Part of a small language model's weights: 10 layers.
Each number is 500 + 50 x the weight over its row's rms, rounded and kept within 0 to 999. Layers, rows and columns count from 0. Numbers have three digits each. The size before them is the row's rms in percent of the matrix's.

# down: layer 4 MLP down (transposed), 640x160, rms 0.0748, rows 378-394, columns 0-79
# up: layer 4 MLP up, 640x160, rms 0.0746, rows 379-394, columns 0-79
down378 090:444444443594529434520445584574506441570470453472470511517495435594504496524449564512647372535589480487531516481468519426390486482409504502526467581532492483544522428522439498556584550512473489454480499548528550483452513478456518488473507429
up379 094:553470500517581469499510556397552479578474465505451364430486534495538530489511515503555466534439529541476458462483447471481504454548453476456512550424495474501464530397579560439561626632482540407483449459617455571506560482501497523500528464
down379 091:414463551562487521506435415491532475483565489580385533552466574563555516482438444502490559469619477510566508556480534539554426563446555448564521553543545489533501467454526402545455385435565452426425571503553497475579557496369467528530475504
up380 120:513524375502472490583478454390515518433444590416542558364444415550484536570477592543449627437481519485558481551445444461527483448450518468548489510487500546536533516473522456576558464496564547500439524511506480478549449536484537566409486484
down380 123:493448453434458514437441515532514609430527557562527485453474527509431530413576426567508496438541554503510466435434487493588538518515447482518525509490538544510565509431531536491551592535562616511568523458467388394486503589499447387500427536
up381 094:486496505480539374513592509462526539526499584519512560488551482482468557468512539494493474413537491546518375549439495501440457486432431520541471504483404451538521457421453498498537610535557477488416504543486431532560518471524458430508486509
down381 093:524473480503550511504498594589501493562535522496491494575502488578496481484456507472507436456539517483561508391512509524535529420489517532448585501475470488479534479497526481476560526495533570484511503670401381485488368446509491359510521474
up382 101:482535470527490480545503536540453579548436448463545500473419486499532505484440490583489542518468583604476423462533525544582528470599507566491419460532526590428557526491521484569452499484435472542504482465480477530552458524480511476448549479
down382 100:516458423519428501424496412557525462506600462499473503604342479560478521551522387561472511511498503451514489522488588489530445474495515452507471466488503517448493487518557513420452495556521480576419473496482579527439500520578527494560502502
up383 087:522487562465503465523486526417412512545566484411530464537524514473436475516504514472508595554396486483406442586557524476479504529561518489512393568538476564511518511449424534538480485527435598488524528500556495513413526459521439538420535522
down383 087:437462493550520520478449448481462483485539474574432497540546493528509465496479558343494518539469514470508572487372517475479385516495443433548487436547423453571468471535524544584497574450530534450538470493545559525506457545423484463483487589
up384 098:520390436594498447446483494522438483530531582523566463484509463453467499617502448532542507505488506470548468569516551528420539566571571443414534456437459505468510541488512487495449548485507562551477395417419473439553513595483498512525431580
down384 085:557467559535605546655538519529513499512489355476493470526595507533539470503460488515540538547518436439556555458526448576482497558479429582554517548513509492480504496412503512590598588444586608419444477468434510558487556438449518496472565440
up385 101:522387539469527487494519513528422513495406532494431521543478548432443478459549461579471474406573425475581517535479462502470509494517588467564506485486395440483612492380456554429473461515506497507494463557478572445530451431543448511496553507
down385 116:449508502496436494527454472535550577397565538435496570540543526471507444513493472435447443532536467413483435504564438447555603547482451449470627468510526576603453531555608459567524563470457495531552522544556539556540573543458501452400524487
up386 107:462457473429540584436468569547468439535525531499547395597489548497406397507487522444484453466432511414534560490454449414472530551471463451413508459464483416498465446469555522437526563503490565487451458561523440504553536424470615456514585510
down386 103:537491486568482425536626594431591520591483504527469562586521510456511438530504417469505507468552584445518459470511464528505534593491461505510614514433486527519522540590563518461473541413498554498505449464551417498384548587528533460536504406
up387 106:511559492477491517427428552439544450537524456584522497559502522562481590548492553526501460420603454512415505555537529490518544497526571511475474506582538550442491571425387417519543480567527509479529453524495491547578534466437487505575494573
down387 102:462531530524456436624607518459535523528514568480512489412481516539587511473389359468426533534467370552521422494536480503486535472424542438503463531447495499495474557481552459465538552496533461495574542590434426547415486429512466480517446426
up388 120:554540475480525519503536532414551445442518540495460469452475523492534552603494479445542487551470435510479409540514462496575524476473592489577524515469555542544452546412531482536494530528484531515570614526544515436526492458437480546528453543
down388 123:593447477482502592479487586507485396515474488525539490559476464460450489532427493483506480517373577515596436483445560477511479462520375570612425544570481474524411478505454568448583521514425492501453481565445492495495588495535499455396511556
up389 110:540518494411549474557478467444576426521433422508455518484582424512575480464562490492495452569411492423516592578485486523593477505554486463448496528444506510510507505426519581522625407538523518538484541446477409558461460392557529506465500432
down389 115:488543513556574471513436509509501526550500486482505468491507391493497522428537475527514459563540464420506355527585581433626512489423523561539443526491516436570582485491500448480534477538417517515454424545431459475500503487519409509476457457
up390 092:476402509485520538452531587506501497520570475636521604473450524428462421490596592426490481441489387510450499540547484580384406459482535540470562527537544554495580514503490437509435485504583503477547553519485428469483448566482444514504396496
down390 105:539502495460593471509525454467532436545534473504527389546418478494553503523487447403546563523599533576518435628415496476510591542516479505484428509470572547451430527585539563469485484504469406567569491472535474552573457513447539496527520463
up391 100:534463438506472483498521476533513430565545563503605570505441524426420510610442510551627527433404441528483553538534505426439531432419493556534429549494543539608473486428447504512465455585584532465545461560591528493458462483522502487597411487
down391 106:507432518528409514575621522476475438483450464544466463511502551406530439511518548471534544502593452493541510487496495595442513444421547477511482511463492528391454437613500487519529549442544567418555521457582415447513442504378497424487511447
up392 101:419492443501523636458468534347571477525497458412596435484509432500504536486446504602537501483526566600596608568519483517547526620482586570539451518544487474551556463550476516471503493552461407546471506472485401529497450431489510506461461512
down392 104:499487511516500478506521402524480522448477500500563527402441595401543480475554471505535468478446496511561432438510547498440353507525618418535524449515449620560560493492509529527525456528548503549467505448462537518513560586573519474487483421
up393 091:491531496557510591473439385593558462542511555527519502503560477529485560419472541469480463486479551513491521633557502499567519474505445446483433363555519460476478564545489519510562494500520437573499532555441540487547567536481478450475528508
down393 090:499554472485474463504527486587440439504419396498557524437554501394523448519491547544452532518582396575548647558435494476536502478529451534447526519479536502443482457437561484467502437478520456489558430528439466523472469431526602580510550557
up394 097:531509445481456503530465555449553433567473525443461543398451473466487418420590490584518501465460518586555418563568556449476497498541530479588501457562614513524479585526548453464553529552428446532534528344560521579515561548612470538469452529
down394 085:513506493543388574565470572526419387450471551532529452531542473481581493486452445529601507510453454507466519385545536583463484539404538444515532618433514406580546409564497516525501500501524477448503494506506459508458482577511572561429562535